config.yaml
n_layer: 15
d_model: 96
n_head: 3
n_kv_head: 3
head_dim: 32
d_mlp: 512
vocab_size: 8192
activation: "squared_leaky_relu"
norm: "rmsnorm"
norm_place: "pre"
norm_eps: 1e-06
positions: "rope"
rope_base: 10000.0
rope_fraction: 1.0
qk_norm: true
attn_scale: 0.416
bias: "none"
tie_embeddings: "early"
parallel_block: false
extras: ["some layers without attention", "local attention windows", "shifted keys", "value embeddings", "hashed n-gram embeddings", "a smear gate", "learned residual scales", "capped logits"]
init: "orth"
init_std_qkv: 0.027
init_std_o: 0.00493
init_std_up: 0.027
init_std_down: 0.00493
optimizer: "adam_variant"
lr: 0.00282
lr_mult_qkv: 0.4
lr_mult_o: 1.41
beta1: 0.95
beta2: 0.98
lr_head: 0.0117
warmup_steps: 334
schedule: "wsd"
decay_fraction: 0.911
decay_shape: "linear"
final_lr_fraction: 0.1
batch_tokens: 8192
seq_len: 512
doc_mask: true
train_tokens: 86700000
steps: 10584
dataset: "wikipedia_en"
Each number is 128 + 24 x the weight over its row's rms, rounded and kept within 0 to 255. Layers, rows and columns count from 0. Numbers have three digits each. The size before them is the row's rms in percent of the matrix's.

# layer 12 attention output, 96x96, rms 0.183, rows 64-95, columns 0-47
101:065096116160109133121115143135126132142163143117117188089125202109144123139115158100100117116114137101136120111128106109162159182162115124106116
094:154110112135155120129121163157117139126124117116128079129119092090091115107115154109166075145138104139134117142078121159125115067125110195129124
102:154180137148099150114134158113111143118060139100129151139126091172113111110146115132154131146197142093085126073100118089120119123187174104103151
095:099179086171151119130139157122076121149131137192167127118148068128131145119137122124132135135111115144101099159107105135168210149134111135121151
091:155135124103114120168154141133090134119133099155105173121142093123144126091147099110181095121106131107118197122081173139138162183123104119167148
097:126166109120113135126122102102163193149114128102141074100123152084132144090127138108131111125084114087161134159127133123144132113129158043107116
111:121110120140111098170135193131106129182138147119096155101141128137160127158077127092113133125150139169110095105127037114118148094146134100102130
111:129149134116157106179134142116142187174112100103136102161139193094154156128147142140135147168132137165130136126117143126149177144154122115190139
120:128152159141112090136144121098127172101113131148119102080080147161170120146107147196175103103137142102168172137166126147142159134127125164143168
103:146171155050164105127125119128141149142153143165175160187143122172137135173128129112074157102129166092166139102153154136130103128130125158171097
106:089124103118155141127138140108123150116078105147084204121135122135112114189158146143105122115144141187077170077113134111091114183112163117112116
100:111150142096157103120093122143148150132116148137120121149109078120095144180182134105138116127103079162153137128180191111157078151110104121149177
095:148152141151104161117147168132126122110213140152081120137174108129117124139143097117115143142138153208136162133127126117114110075141142137153136
102:126126158163140130135128099141125132124129164139137093164142139107111131126088072112142144133131106134157087124077085068087094104141149142077123
091:136099148119092141138104113128131137082143159108101123126143133135106086144064105099078128131144145115126177147099128115099165108125110150135184
092:131121173106109130101174101135121083120092154119167099121130102109185168126153120153113107094171130118121115153158119117106140086168141129100090
099:094155133149117117155122118077096115085135153069133121143089115087144145133160162138103178125123159089112139108120125130098194113140122131145126
090:143134135126122147135118122130096125179102173128092094108111123173114170150140084136103092084126117138101107140098143179110140147099103115117094
097:083130110092167140083151176103065141140167131092123130123146154116136154111145086139127107157139128145120110070118121145104092098141139101135104
104:116118137142127086131120086121150152136146107094114123095122145169139145100126140101141170104140150082152096140130121132083082107108196085106133
106:150095116141145095101124102141133125100141138136138127079157142157093084134110127135128156159121180141144096163125158147116104198124135110103135
118:096114130154106093129115134128147148100111124124106110104157104096152164164136120139102101152127109070108092105146133097101112151142120080154145
109:112168109163103117166109154108117124166138112178114142146150167114182096166174136133136111097139173147099087086150085111143138126106147105141103
142:137154136131177091128165110097104140130170162110134092095118118152159129139131164119164103079168100078137126146118116189109117126133122073074115
109:140084093113140129159145132087144171088127116112086125165103177146128142139117098142173127140153138154167162174095136099101107171174087145134155
099:170160056167113121164091109146112108143148146147131160143133142148125099135139152128099140129144153132129140156119077142128094135108111167158101
093:170153117123081107122141153138104115080164164104157111098082137106101148121146109136077117096114189143130122181076150093134104119078143164176100
103:101104154121133131150132141142091102102126134151130143120145120108148131157111128103126142088116163108160060100086147123137144070195186124135110
090:125148126087147144137108104116131169105161162137115173169150142171081132122133150142101085115134155145112128097144111162114124075144115147140075
096:105118097144113149167132139150114117169104092136118075110120080131114140120126119137099106141135198119096110140154098112136131160168145142130178
096:104170091170158135147115102107141128178181099100131138147117090120152083123096142143167105120095144105081095109136123154118141134108179155140144
101:161097138156165124159135141126142127162115111142114154164081102150135149105133136146110109146105139203165144121145105148087107148112130118142079